Part of a small language model's weights: width 320, no biases in attention or MLP.
Each number is 500 + 50 x the weight over its row's rms, rounded and kept within 0 to 999. Layers, rows and columns count from 0. Numbers have three digits each. The size before them is the row's rms in percent of the matrix's.

# gate: layer 3 MLP gate, 832x320, rms 0.0456, rows 627-681, columns 80-159
# up: layer 3 MLP up, 832x320, rms 0.044, rows 627-680, columns 80-159
# down: layer 3 MLP down (transposed), 832x320, rms 0.0369, rows 627-680, columns 80-159
gate627 099:512519572484503522493525576524512571458551447501510405550539426464483565513458554402518462441494593518591592470463546498495497430479470515460541431537495458474484456508517512475483516485587337408506546490559536454417587525450511524420450461
up627 101:617429455518434532439497518479509502482585450471469414513478534411487497528380512542560474445547505475523540413470488414501458554530528540554577471520443481548516445551582518449526510519560400549505553416543500390439634477487490551460487497
down627 101:587498388505390501391583443549473559539488499492537500470434485506454465511547465581436501542517624567494571458486518488500512502500487441543511393598466525531493528430541598458477434534572443467433445445480563495481580497476400553433535425
gate628 103:545498468566541493555485584537478540451491569505495486530540363407483440538401573532421448451499548450499461396457587544522463567552548488551471552573472535439474491451499478580574590492374482474432434398444526412492570579502484442540479501
up628 103:471485486519482506483477484444487449548609494454555440514575546625542498527516646582526469465545489579499604523484439545487529445376542588508647471504473467560499462531526534454583530484427488532512484435521450468527459521483520462453526568
down628 101:418407468448466505565531563552501503524584494483561413609431575515527605502479563610500535452505325509483529524473450545477487459458415409475473465456482551395563437568522499527512449498504595482557425498466506512584485475556421500442454586
gate629 103:507516470433470566459499466500528597434456559511459580494484500454561527588435532448438578522455586486581506457610476537504481531527428521430473515512489523578537471530571406550527427571409433474536504435492542388500513514564487427559536574
up629 102:460488439565474565496556504570448488454527543576519526458493485481584482495427464414539484585394449518539461557578470472586537513506428523503468463555505481517462499567530537446558436452509417584539441484522495511568551517584440377475506510
down629 102:404510465522513451466535530568462502454517519582471523540385497452440583533519537452506547573501438477576468486624506473512469502483503604542543444547464502527477450486499491576564452590524432539534382562494528402484494518566549576549544425
gate630 107:535464550479520499494542485592492491474573555609483527559536498496481458605429508551523483535508483403496411467515439514530576478510552456513512369567497524532491498515490536499473548468525371576506597596468472512394436422513543411453542484
up630 106:511550513458457556576411536526496564526450569565566557538481546578498467477494420457492507484475492619595513551499425596503433472468474544443480578458502413518502441455586490533586478437630535471495520501425435577549449426507508482467475452
down630 106:470470526499465460582457483448592544518484507447496544545446538446431524443554440520541620425576514525455547580484477464462478459491531520518567515433490513456479449569547530405526509471522451540449574558444488577560562414454517512561359508
gate631 084:506523524519478539429591471525515529477426484533538383399589483455548531510488542526503528523547598485478447508527478474594505622471505464455467558519456477558560500535601561514433483510622542520484572522558578468511519564458512397534518465
up631 086:509454484624452484374530524443522505509502553424485526461599473425536498515522539429530558559452576489473493468470438489515400407552497444499404522514507449447521536537602516507529502538411544504497573564449517478458453423519417490512552461
down631 087:529459496496506478479473445453532546491552574404483593491352402485530482465591582518505590378450505455507506573519430452408516449480586458489461469463572433436432490549549486599451472560479445542513449498516467435461472494532479532479498756
gate632 104:505462470530440463433527578567456606496427462475589480499537497562512491530486517449537544607521528530533484499426562499480557585473509471509571435557509466447406510456580492494466440598469526565536478396494554522575571467500457483445555474
up632 104:444488480515519510460428419487593465504497436483422460433569517467551551543544447441487515460510490513534494584551565481465487412605456434453492531557508556569542480547511431594515476491601424604517496583514560520527431527513471492484478517
down632 099:479544440607468517424535496413593454462497520537491577433649466496493480509557456493462492562420483506485485485481511500524481516524448487500521488571518492483424513513543505519377484496502456446501489448502524612495513554512501531507450355
gate633 101:549450564549487484548435522550544607492460572512492614553513450459444608575396570499504462500399473420497515418493513499476480491555581498464534502566490442462408468474472574485452526545472431494455469508556550521486549484515482475520520458
up633 103:422422487584458516432489526522499488464547478558509442590386452490635508541571501479455512587522415537549588503512480439428426507483472491517503486569539445560467405502522540469576497591433466503428376455509495510478603398538512538548481478
down633 104:472468506496438430515520575520540453445435564565505495510431476584554498533483458513475476548483491438584594454573553511469508478578529461443529485589448449575483472527464507493611463562402461473422545515479464449518533489504401543556566378
gate634 098:495516476501445400450482563539511476457439471536505529401529565494412487516503527528475509410400544495565538524487421535450500500471525451480503495550407510435446570491522565578559514423433556573520509477645520462533517535481479484548530476
up634 101:505465459570544423463576538560579489450530500569454416493528537561378555451477549427510467525456467530457437603530552510506487543472484495484511453539529495495439485513464527495569527565485430508441624591511462476506435466445480514469562510
down634 102:537454525520587448469536537528567472524447609611448476461406461448401531405465479556504460382525452541538462512517462522484443573530449490518546439578446437509513501539506432588560510473501502415492495463547497434517408516488507423486495619
gate635 105:466460509542534407438431528442488570473549507455491492497530468480557526539555605488442518480493421538495421469545482369489430517510571490466501522510507459474522495466456575494479464536523562449503523500559527401451452483558518480477507528
up635 102:532370448479510540486508447438539472434506460527494463374568472539441563512586546467487491488490571559547487497463408539490507646526528494411507467537576519463520449490507531527544474478521460557501544452456517551474557513479499523528563494
down635 102:495385461511481450513464390474492489553458501466461400540381450587398526485513462437495464490537501527571537490489480558454611497522525430497473516448493541546492525433477525465502448440529491484520464485453485456561438497460460453461514366
gate636 092:525419572566541573469529446544534482448409473528465498446498534523454481362567502408454603562482505517552496487576481569545555597504450489467489503509509428394550506399423371549404484584561501500426527516374573444473501484477540534498559512
up636 094:496483523501511539433480483456521480360531530506550522456516486454496480614388477605474624461463451433540426494519494537513472478447562469497563556545407509589507573471460527610614465458472540470544575532531475565560487490519551513419488533
down636 095:517572572495517495417443483539470474451460440591574460466715488441499511508500543531514577476438475503453515566507516503515518476463502476564523468489471475422412495463410420507499484463492474539533488557523534482475652513479511358523538306
gate637 106:539469491496520515575556528512475494423480483438455512466533444441557517445497458457473504460511487512484578449505500456494600505319542467509471509574424440498470548497550547452329542500465439563455510511505539526502541452445418506453498502
up637 102:502526459335495514520476426524536429547523466480510587584475409433501593639529550505483560515543556533516529603493477468456504461538536548482541469491526577654488571440497525505564520552541441550461630456454498492502536543503513412522463481
down637 102:472462523462476518578565503487570388494446445477529484558561451446493525465540563463404482493552498508519532461510495496541442588550567531428469505510496510543429558436478497509489431493542480510461471493490508463555579491440523517555502257
gate638 102:512456574514475470517519514529530478505453503484477583520540508499577570529477472477533420564441505469439471498464441447460464488641562563468582457466471459503504552516605424627584411505578575514503452429539541592458511528421466516482490513
up638 102:514478577567536541447432460491515427555451508453569506542468513441520514438439400494485505419492483452543504516491451506430499477480466558495441558489550599500541471511473488523623441456394533517528458422450538524489522468563471579435507551
down638 101:475476449464483458536510518557505518559559494463505474483646410483518433512623430455547396471563501463603571534573568471512507505547563460536515487546489421520386511546434590455538430554414512487537491527528463483461482382505555545470531415
gate639 105:457441545597387458503533485420530513387369555560466450486510497508495570502555621545426508510498554519528533485437548537531458569513491539495485498458561529490519616587539486473506498566430482429567530476577433445528578560442528511471561474
up639 105:431527523433523491620556447538534499459458468582471507562546472515538438441553560556567472560469495532482456498449530578500543432506605559443553492432461505459451518458504500501500617498487512537524506550535464516504525518433527526523536547
down639 103:439552472570548508542412523605496550452600361549537442523470442507484425525509549517472482483564477519532476521444520392493409500437534511529599514445421480428479416535473486485596527520511520538424432596447529419514564556412499485555471683
gate640 092:547563519483551504458548527498516558478469449487447522483487422454494479510447492491403623479580507513444482425453418495581444474474475462446465557473438463475481517459547506597525455558478463464463500530492575567449527539468468459468484464
up640 094:433527519469558529560452533468470505517539471451458404502557574449584484544523448559596449508408494466502493468522501598534479540513475431484475560549498505531559547496603449497560496382491475504461482564469596435527544558565481538479481534
down640 096:488445540507512482525520461451497469571453563449478463484477513515514493419500494519522546505478455487565491523552501430486449531534474469399399414517540412570461495467508385532497449496510489515411535578496492501598474557434499532419405584
gate641 104:537445591531493525437441446514605474573478571489451618447487484457452447550448454512549589458486535506522491561579601554561503479476522452454536573575508551398520531521567475431440423539429491594544545486446506538462446555553471526418561475
up641 101:539523490504520494514355606490481510546529551568483446451492480531456551489443569581448450531426480446398587464540533579424494417519501495534459543474546554478411501453418508480517540395295517497419566552495507542544515431367496501495452446
down641 102:435504487560537539555488470513502403510481509518556477477480545470563408488456524538471485566523534521549490474486424551509535408475538442562482537568523554539498487524473531531522548404474515448441566475543499444599534496494482445592520667
gate642 097:443544421470459447429534484482473559539485506575411475429577528507537448505428504479530514519437559555497451546507512474445516590541522603554513500440489522458480532604482579430463552421561472458445433461458570511451550548540462487494502515
up642 099:422469564504533545579529399491517568560501563534447439538534504497520539434521495449459587524394332551496525568548476480421469468542516488504638435454538468503579526488401502548550524511553520441502471382480494508445518473497440541447490500
down642 100:485462437434525492501488396515418510629530510508379433502488566515493551585551454555393535494519499425380501459476468439453396576548486494501464447518562542400558507516532521535536501482468540484472437431455482530511548518563557523525477298
gate643 097:461507473537601406482468489500438479624548479592389574501582462557449540470402500531516370487460511585488457473593518611523521411563461483574491429573479557469467487439577479546453513470479525532494531559464470568473496476586457562555523463
up643 096:503498554403490548514483534532510466528538492438526508492541552515528414572488418581473507511517448518588530499492487515573499584452502437520554560485566548540597502543477619483509443513498525509439452452596528517546494573436495431525474462
down643 099:529452388458424565483506570554489495556548501414497541479640505529569508465524480558360501544497463428533407502463470403516421511484526541470495505510544488453582457547490514431369517492495620509568513495510524440476486536510487540431532539
gate644 111:426542474495505507530448561479518548524437501467566541514510433552468479470484521428410466475475416553526563514516530449441556546534517398523443472589402481512437567374509500555466406516551491640568447570476524532516527397485394541465520542
up644 105:526510522478538469534512460576459495541512503536551539491468542490589379587482500456484486412460527511488469542410509517475518410439449541486410478438499469515463387566466550347508533484563530446455536561558555518515462551489533440461485425
down644 107:524639530475480373472437532546461499537474479436518500547490568537450481518494544483441432601575493573400424437464444425517474500626440519512450431465520519533520552453508538543508499483481541482391502449470495490462600511492589470453455656
gate645 104:526437451535557459457509538453527485577432469560475488504525414517527476490529511440509451538489547465517508437546541526518552601481446468555540448547509480477429423428356451468581394530524558493450508402425549565466513476503435497468452484
up645 102:571520518462531571610462444472430528465597445449470518568519489535480441489458538599412442438503428439463522544457493602502483441493547483471437491481520442501571536615552508515415519531436508529543512479542477415601507491461602579582548539
down645 097:547418490495486606563515550521543457568479530513558520448735475524513509451492537509458483451519440509543503565508548533557457475543517523507495462431485445455520617516535546472502535438489437559435493543527475475582543588524592488522500759
gate646 092:498399403555507584502550367560493478513451509469384477512432477517464535520494488463521475449438504433539592540531449506506561518524510463502531455523475562480483445483479422474446429528509547492475472464478482505431439568475406539508463514
up646 093:468519484514519503449417600529505559496518478583471465550475443497458564562461491556413453522509455565557561459508439530460481494550460438457505410523468489464502526466434556539569444504435509427538482471473596566481481471565466553417532483
down646 095:493519483422523478482455540598504449549526446590507478526537447572473510485449465527502435496410539586497577481495502482524522463510434409444464473522509470496378571510492467473518450559500403529536583503490511502589559529476467613450531527
gate647 100:496543533461496566501426498529498392538471533512465554476406426470484565506502485528501463556569432481529528514554461487567510523482492471513433521564435537470418459518527567464492525532447534558513478481517504554517429466500473572574482493
up647 104:511584507498532464512491473560426477489597581507561506555459427419482488545480530490476541476432563469535538497484664644469482427508542607566535458547477494478509468535475483437478477410531493556429437473547593406514520504528513442459455505
down647 103:475505574524538471473430521553431500518486476574545438542395431463503501471545570536462525491464514486398544478500537522475472463600498448525530490512527448519496508472529481407378503476587427629553418520534491429524508532538569512485500290
gate648 104:488525534497583459577500416538462523527521577419461527440409533581533392549547432549551540438469552543498483528520463511408476533596509518528569543464596406497477497496490530497429466522571470540439486531447490490445464470503415492438526445
up648 106:494518451476495468478482487514539521576423473425503587399477433489497496455481530510488512511550509608464516470450449550410463471534483458549548548449529510569598517440520534458499514513557492520429504487508560493502483447477477515502567548
down648 098:514460543439536475529466462555458527468504479467516517483401534534442472535501479509512541448528454573514528535460445587473458517527510538514449542454524547517584527495494529505553531533521535459463476569491505499460509421518465544486471514
gate649 085:620483460436461480549476527450577536556503481552506483499448538582490477460506491480501469495537545546461446512544489465465461506528420470530490619469488523469509458545521448415546479469453511475540542524384508511501461473569475590527523461
up649 089:503456516460528426498523495531535449443492456555448455559578552526502410473492476510490523419487505478442531485459554481556472510502516555521532565606453506453459510482483460429589476419510508493576472564521399489481510498467455556406508447
down649 090:617469479478474422458597583516501594554572454545504446467561588529332450430426487540536562415533483582470479557518484448426534588531505487576487460379495563524490456513528422480488495502511519536458500438524483456462501456437495507488476501
gate650 103:530494524511490404499480516472512525560478471506406461518514491470437509539600434437475542496499500496424570482426524515531465587471422495545414504529485477490486420615526546410483534439454559497463558453494430425505500466501446519543439528
up650 103:492518503538482518424462514524528486628430460506479434497511564428364516432601497555479556606450432557484506493488464501523583524512516517528540471511491451494524447396527524486394490545490510525487449535489466540435438486428434507527409571
down650 104:422599527515476513540419511547550558556466462508492407450557474446545511565466505524423532589568477450470504515514446454491501477551520491520551417461452489513438466472425515547525507437454446417502411517538512467541455518517505526470449460
gate651 106:487600472596530512375520499536531519515475474401442479518501418547452460518584490425563474547532526500471396454491454554483595511551456495458499466542409530488476473597543471526402515549532507506499492481510473463476509533469542423545451545
up651 108:530601465481504568429497539539547523555481484534458553484599502499512526473562490465477491569492546573478493502488506426522462532568449454504564446505418600517580582533566416550464529462546505434527544595444538484529454534527465551563436508
down651 106:501517494519570527480496484602496569581508457536463471464469510538430456447494570519524457610553527587531497539439536453530468556598483463455516433451505467504500516512513409628518462574444522443442540441439476477559502542441576446494406443
gate652 099:522548471379495503510525519494496487489486566454431524428571509441538573443417474523504503527483544543524519436515604427545481513583477495610466514448491417473411433551602509494584443434552476424612473464564504485520455586477535516547370446
up652 098:449557468487554510512551461603559524556492513463512441533480543392513519531521543452575451559565607497535571581353540468601524525514486597579543482573458516534475438494591484466537507538618523419424532476521554464514516436511519460413565526
down652 100:493490439484476523559521537526453557534515475526430405478506510542492477504607597484504479526499402522459469512538379604499509487465448568479561489614479441538434565560521394507498492469507566472526482576461482414461499520447478368528540373
gate653 101:519484520495434553465477494551444475606465500491576481470502456541400456586503531413438512518654511471535468459417474478525485573542454560557588496512398455530523490479468495521575589495612442489495486543552618452578495414446460475396526462
up653 101:479463533445504526503482500468503505462555490586507494519469502512540533543558569498537529453493533472469500494427529504501575506534447464487571525472477451484592409461412394462450512549538475468517501544512508439444494516509570514478607527
down653 101:447389571505555504445546593536426480487503514506520509431478447441454550479524475453569696430503530539514519482491526495482511519534554442410474637550454526387519465433468507497434504532495561535525451606446474518471557477459575510514497216
gate654 102:438542607478521476515492509465563506465521560606488444464451560414529468425561551532459475494471593398451552479508568452455504550454472519510508466549491534535579491614556571482523545556461560492502527452541395562433520536578505480560485496
up654 108:494516565477496570496374480511495612490499533432451528526422500483584511558451497418566494525473549519451512390644449533554421476506492523464432459513548552382442491423506481502502460594498442436508498473486538536536475503497482511506556536
down654 102:543495612420483506464514532454528570442524584521465586518439490500459527458401609469480506446512525445480515497496496534514466493539520453494427502484477522479475501456501441476575526579527528440513497512466471509513518482506469457533492612
gate655 111:426456564514450480467471479653496547543561437518499499474504499435528459549568510550551471490489484467542520489473511479472475560528588480593455451582483401577509532495466468407480478540632436491495478464422558452517534485389515428468490562
up655 107:476484477424483553517380486462552480444478387574412457475486483523494528559469473488518518523514505587517556583500443560550545543391476518507500403580435497480513506446447528498517603529473566502437480428470518537414493572538623490510463498
down655 105:546525450501477479476491484529581518485408498580476534453596541503501536422518547557501530490516505526548570510501477496458615444434496430475602476510377504454439486471525506478493533521516539575491481500465573528485490577515579461455496410
gate656 101:498461458522461395548516467540428541545483557545544507490500490436494523508615513553543519471552500550498531378421472532480510447425531520477473411534507468432467511524426495528543472529413526439522588444559545442509528421582584495430572469
up656 103:442496527434572509515526503437482530443576399520455517394549425524558506516432603495552540523412479510471518548500541511489511411446526497532565476448557533633553461497603517534477502391637418442493569577548486572475481503495412484490550550
down656 102:444529492499511481497478526471526534482509494534489576456681535535473514512502530443532528499470566524495433518548578506552491453485556515512567585473488483606514529459580525535450448459586458479516464532452478516502441528403433534523532597
gate657 104:543396435524524528520515473562455629528487524495558405444466490504486556475539424448450418535499436534399449475488524462462446472490521538480491536608513417471513546551609552515551430504438443486519471496549510418568503486485503517462474487
up657 101:595533453519549494551538554533531569522397533488442542473500542472598396556531488438523518583504485412500493531412536441428550486406520523496479512581459502481400554439496560545514455455525471490457538617521469510445553486492452462426558496
down657 101:627559630541525528567569601454609532497460536564409542434390531481563424447545543550469569527468437493518579505513533446490472473424534539500537436584478514504478479476484509490520491396510544534517507561537534382445572502491484515438489624
gate658 093:436487452459457594536531540512659474483463597524452441594583451433454476462508596493456526473481561448504501376500461538542479535577423476440507501534439476449473563450499464511538458458511376540522422547507516511477550545540460478552495523
up658 091:483453493561499488537441496539496509553568576440572470476513477474453519437527508444511500472481479546534462436466453415436487511375474474472470536562508473418589593566520550494546486502486486472515492417379525449516441506598444463457516559
down658 090:462625466528460453497478501449487560614543497516427498526538462484521484532498521409439441462528475529406456535596454595473513512500489400498481515521518552504504529526477498573620507542443502407486518542550589568419443575505517453464418358
gate659 092:560478454472461412481553578488506630478503454489467423472437486524403546540504473493468528554567440416469460541446477523465617373514505455527492589489481480484468475519461521475477481478588558539526465526564509490558498426564526527479549473
up659 094:502557508508480421392553515567447559499479429438478501526493473514420535505506535491553538552500510420446567534545515545505581460465564473593511489496465497540516590448511590586533547554418532436493480532496525577556512505592438505539528443
down659 096:549498531483501438441519551599615567511513458521509438428401481445476564506591484466527453542450414502449530416563432465516556462442530464447517414491494480502443435492521487511491541525511530534433455569623455545496487533570524530471484336
gate660 102:449507513499559430480542480470545518492438512466564551528545470517460450578464477470553517437472544453497495434426517561390553386517483456530657514518472430511488502597476561487461516521511495420493518416412520551454467477410472513545488474
up660 103:492609480468441502450510542477496575506478467447570448500489443459499380502460499507410481473402489450577532492499485422429481575496493444452528519440505506445488488442476515505395393463485445581463429453458466473525466473594582542447604513
down660 105:392551504519474479493489456474437473592493487457565508540452471470504442493466522554547545461486586515449591477475495404424602506478487465482419420506453408435478501479500568527462446507484562525570454455395527481551458483503457485534533449
gate661 099:438548540503505543540498546537521533506489534525467491497543460448518524471516429506452470515446435506532426545517496453611544493472534447535524510587489495496497519577531466506598524476504410547498471468519440574514566522529559516519450487
up661 098:544437337455442524554380481526580479525501424564441505440510477486509579534505557600493509459466538491473576455523554541481431572435578540481498462470506376539532513601502520471483525443514508485483491526530452448547513463452440484488515496
down661 096:581523494510494456510413376575493507512573554497487440403392436539488531520436475532547458573484449455454518504556522480560491427506531538470552491483476461560515501576553554485546515552488540514475545546512442503536573478504464527460569757
gate662 093:522445449510505518520494480438452546526481481477576406494438521477533569461521443479489441503481581524520460465589575511433474526542504530492442635532426552429469528515511459523519527480575396444460479497497544500495530579433438446438493461
up662 095:493528450546575522567518508579406491499542489480466481433521546475489522486459455506470444503512572616476505460496625574384524486484486539560444593502457517524490473509496469506540541473547373488531488406467505547579509550499428406522549473
down662 093:480558535552447523504562465523539574455524458482506509480256502429535490441511428469452422536461523442456549578470493549523470495512457445615504444489566483544488587552512460510555471506512428463460539430462491508522528483504549508467514526
gate663 101:520455485437439568471460553496552489505479532511429429456491436475521533553568535549609479511523389423520482473450466552534514641544542442494585464495455470495579440611491529433530479513531493530497565580449536459507565458455511490471426513
up663 099:474505393571557511528464515456507477570555506446534434414553553495455533550454457518540490444498475475477525506493686494411473405498530547456556626549514568491489429499499494519523476484442530558440540485454577499486471441477504503507547464
down663 102:512462461427497487526365491498530461438477500561508486489501458460511528585418404477440474427463452486476443550547518464455473465493560499567537532466537571438380557408543478548454552524497530422502515464586494521403510528387435560479555428
gate664 101:445474492423498460424389523522532420482477502483437600520561531502510477589516555478522404507491541542460417441501505455477490568480461523470529523508499436497497466500566583425516471499480581484526543552492486466502526442508599550541591528
up664 098:587556487428601511569450497575388410514648435458480488573556655442545434489463440465494549553500554383490419505480537568567464469543573490620452499495522441524470502484456546484500554432512560636460545526506476481502475458530503604524469492
down664 099:500544500507485478567466469445497517475543487442438438570359564448437566509500414454458587562397382503381484562485573564434501468395465501490579456450494540560521577460526552521430519451409575475479537512591455455475536506539493506590483499
gate665 097:524525616505564554489588527502440565406491425499469473492510538495464405456626434467508422510510423488518515460409497469450521540534491501512469460522549512451432511427556425494423443452536489480386392557442448471563502605516445383508535452
up665 098:538509610528494546527553489450481534467520435558522425514507563428493417445498542554429474503602478450418579483481435532529533554488649574465533465569513486474512445492533485499469489370456533477488520470522503451531530550510451502545491562
down665 098:493428573533453570495462493510602484543459472514449549471403606423492470507499440483464458490424540517433599477523542554523534528506533565470447522525443581507513427538608533500439497442466604581503544472509464481501420568578480468545457277
gate666 107:437564522480464463547554520545369489507512514481453554488533578489584481458488521578619532598416500510537430495519507542453524526531598547552620510465502507565553560573504532463552523605533467492490537520447493554453485456494488423570534541
up666 107:539406563423482601464430575561507587405576487536419391415473501538394477565386424478392531469512515420458491529554434469487458511413400504443516411567544570489407532516534494435489459439507511466509474537556446542538535504584480505480542554
down666 099:548446504481465494472577490578541552466434518518467397458628508544453511442352577428437511460536451489537487486502523408506605479476461482506479489507593519481425550535574557490466459452501496589508473504473478532497575581505561552467461618
gate667 114:515574505578478452532466521469539529472550446466516477495580536441559533386534476552469449484488449504383542471569472443487547536532474558576470529412519442478500489508504518445462566535498569412504486412476512457510549523500534547557496516
up667 110:536499472483508424520493453507548585551492383548519505523479437560512402502655496491568469539511497530514487491457447440562473544491441519584502458499530381445464422500503583481533516482476481526428567538478421481532465466482501451463490543
down667 109:409400592427480413571535434529445490533455498568552480500525494495516485527467466472422575460504503571538579571468470503615513502490453525409521524446530440496518466519599434541513542547414531538516555439470424421501482405464500491441527474
gate668 094:441492564483425442448529524550507494510611446438587478515459480490479454483565485439508507551532459399462480463407454567558535524542465464621480500507472503461508465572436587455360527524510439453530388526581479442532556500525524478565465486
up668 096:506437434590401468434432517594540450458588526520545528435513525474513510500492478479411538453610448521474501410496487497529514485558585520542424473412561467550573541563505498386462529445521442430537530449450567527517432590440422484554461448
down668 095:427476426531541407474603401475539507507503489539482442447588514416456476467487479513481503471482504517616530433461526484512594515526464475522401518444502503455423453506396507463508424481499497466501441494384518524532489456427536521453488422
gate669 109:526491472545480468489480557544454586477527490499545425413567504495463532512495426554440559604529465532491449454550425545574457545547471469553473593624557473423536502559532581522494508539478426455549526479458441574504525529397484509575529474
up669 104:501557435506414487493510482459550481556541548576483616531522539456531545499576630420427527508480477539482428440441590579509545508454555428489493500513514522526554532454534488569551427518510483470459523464440516474476525516522419502453491474
down669 104:532462535521393615522508456504519506385524511461502522442622489449490502471548521521455520571520398491485498417530514559565491457510464493483456594460487496472510538438545580499552442456526493482540571525504468576422590456441490527474431434
gate670 106:569556567599506518540500507506445521490571437481402501397546508491471518555406468514514469454436449497539555485513424572458460518503465499548609441489568505344464479573510528502504502567506527493509550607486465493545506545482492489629586552
up670 101:542561459639439483560521476500519602421484458576469427496437493421488574523500418484447477498461459512526381524464477582501437565539522482505497488535587502472531426481561498478452399471546454507415499545595474564507497546472543493488461505
down670 100:564654484376528474512408450567472475486586468448511473500507525498428428469486463473439462393412512511552440515498480549462493544488468518421490527428516522458490536446498482470545436508518501531471495534570573511486556510460487496338534440
gate671 098:482477563443519498431531553556414518419449441507463462492455428545489539522588489502427459450448586445538536484481410574484424503554451486513512477565539457548492506498589497425496494536482503534584503511474469502500554459553509546431470502
up671 097:510494537573488449584468561547390437513515495507536543487517522485496491491438453491423558534456484521527570471443527518486522494531544509503466431418461541468429501636471476473514447504541457506484500494423481417503482585511546551517426533
down671 102:428477493533480406586457604481565460497452517532482467526564543507504526468499487495462587476458513491492526551433503471451500472530510585465403427474521567431546519595469493465417479433465521473565528478402458484570569451534505549504507595
gate672 101:559545552494510556622462454451511501474451504577463551485550560524603564517454567496531495491433504515462485550442482454583423462541573522555508509436486515511364514565514547432576559443483547539514589460412458429500484517498535585562554516
up672 098:455401496483514525491501494468452501477493491470520451478534467492493518458557495524501570491540473452511482516577534433446591528361496528520497510498403552484626465508397377526523495503541512457472456504523468573545500542548439533471416499
down672 099:437439513455526535539526436514440575487524492536415521612644484458608486472472497522496426574481534513544457543474478541390624534501466492466424576505464430541502518566502463523443520505582479493482481524525524500536527526519500490580420609
gate673 085:518387485468575510461529486536480459570487508513519528436611482500461456523520508529531464421542475488521483544549468475508494502419442499582587534521389477452530449539494465489565427474514499520535479550576602638447542489456475457433496548
up673 082:510503474532506498428452467446494547435402521485469491544520535510521537522518429517461536494484305513503461438472435469479466496479457569516443502548544562569461492463499457566468429498524482513513474513511478500557579461469511442497396456
down673 088:523536559476504458531450433521537505450486569469451433493473497532626536531519620511450517385466447559493526472460553493482557513482472538442508592502463502472469428548562406544446458597583499469514542541509503531502525470547420529450438756
gate674 105:501461559469476521499426563522494505517535416507487481523488599447522436456644490522525461473478458543479558555572371509567487593454485549587475500514511432547507557549618418454517581489449488508385551426451470491544460500508485517483494519
up674 103:447523473493474456487432619506537499538517514478526533442401426600463516494501388451505532470451473461508435466577576617500498585488530503481476448469488520454435410522460533575432412487499546481476488551472523535456530586454483452422490458
down674 104:482579469505523563506417587490530499548527348529477568582355589512489509443593443488502470484469496545538609463519550481418502540494445467469526505427487487578529562487486521529512527475541580533487422577504555413505404495490457497596531324
gate675 096:453593577549533474531608521513487482367512425485443529447549503429431474504512549536548476498566490483555499466519475547417479586536536524610561422412464572422459502490506492501473433534433476550469531503525470388543474461452518530477494483
up675 098:477521463541519530530514422443516515540401496472520584465495478577481523544531553558442462518504476426466455543503549485643511465454530442482447572624462437491497452521429428519458571431515508525588474594496509530523452363445490465484506597
down675 099:469491438476553520551546453488537559572528471453532574484665483538497584461552579548446477475495474462479539562464542475543488431478544466503452570590551467410532608499365409517483506505533561446506497467590537525505465451534516517415447588
gate676 093:423487505427508577542537493428447550461400543400467537486527552498424511544558530485473449529507420522530444551533479557531415509490549560578469484465491506476525398479522511542496440507516482557468547455450500525516514434505459550513469579
up676 095:530439554501477408460550463467508536496484498455520516418499427456477573521436511508506481500522497542533434529405407565515417506455545541432538480510501526591425483466506515565523489411516528514504543444437525545435444627516465448496473480
down676 095:547462462504424516446604496484539524523568471456513520513486544526430509477511500518463516447512352498548473461481460583552536493380487547584465569630512519519477549393487567564538568474536509507486525498475533638446509554472494499466565458
gate677 104:524480488479447545404543541534435579504523574450412487491510555533528614443525531452454520544522504416550417544536454463528524620473562523542499532572532553523519410425508419502468483483555523483489510526456561553459429536512449476517426504
up677 106:537407533463395633474590576488426522485399510485549469531433492472551489420432513506547471541479446422490452496522455491512520597391524489463450483512553507518440545443486504546522526554461494525379449580514496477573446485466551448396531495
down677 107:503478515522502566385555445515476526473416500528536625554432483493472504451433504538471435408575438417485470416481539465471575528386480483478544512573506485545422447497495441491584534498508529548513450555488524514491526521465543497359505462
gate678 099:465451424441558566466542483527468475463514455494372567509565444565477550616403461547556543423502546473544371428438470445605573522540569425527572497567464523437479451504484437447414509547526504510525515464462525573467505431519382538581565434
up678 100:480447620452522486445525476516557533530536495553369494567475490475441492451457480494447495491538482540512567528407501405538470424452505483481445505543633541509488525506518504462512506533483449410533487424509379500475508501474464609513476442
down678 099:503544575504575400470489477431508577569512572552375442528400514455447501467479545363483469455449519562538530547454435483484478521582477490489447487437518537491484535475555465533450483631443478480495517534508445503522507596422481543491553336
gate679 101:460433491433528420520426499498511448581451483431436575479583429462535597472503497532469522481413467571546412527406499562496506535439505422450528553521475457584460440539496478467418489541495536535542501502485522580459508511519457513473474488
up679 101:517482443537478607503535504450552452477490514579593468515469667544535442482502571579591499557592395552402524492497485505381606499536583556604512465512505507496548552501578503560497414518579477450393473498582452462518558478474441504523515460
down679 098:511456462492516573533530425570480490457509526461497513402638535557492501532432482490539462452545505496503429463547525400538511517546561546556436607532539492451546565473525487491578479461573436480466507518464526463526496492417424458512532720
gate680 091:575494479464471543464480538479517552518452592488492383410473517598539435425527471576471491537499547414477511555494433463537513465519522632567473554418475478466419572448535574633500446547607463392456502537474603527536453515484488427500453500
up680 093:439481443498541537525446436487546452404496483451451476542403398477433465509558535545510565489470595464519530545508468414451534475413483520455494443484469489528562453542585519514434479463472476475526453392540467505536502517454511540478519553
down680 094:511506644508509399469577464446472447470457504506570395416519566457488520510496609498482475471589519416489489560540508583424482535472486539515512566615424498575593509583501606474506440559536511469538498511510503505484539425507527480505401835
gate681 093:571521442466522486521526462545517534458476519515514576499572587474435397471513553478466499434498473438483471532533409546575497522544492533546448584486444486485459445560484481446542440420479479491553570574518474522560490568528379496479486482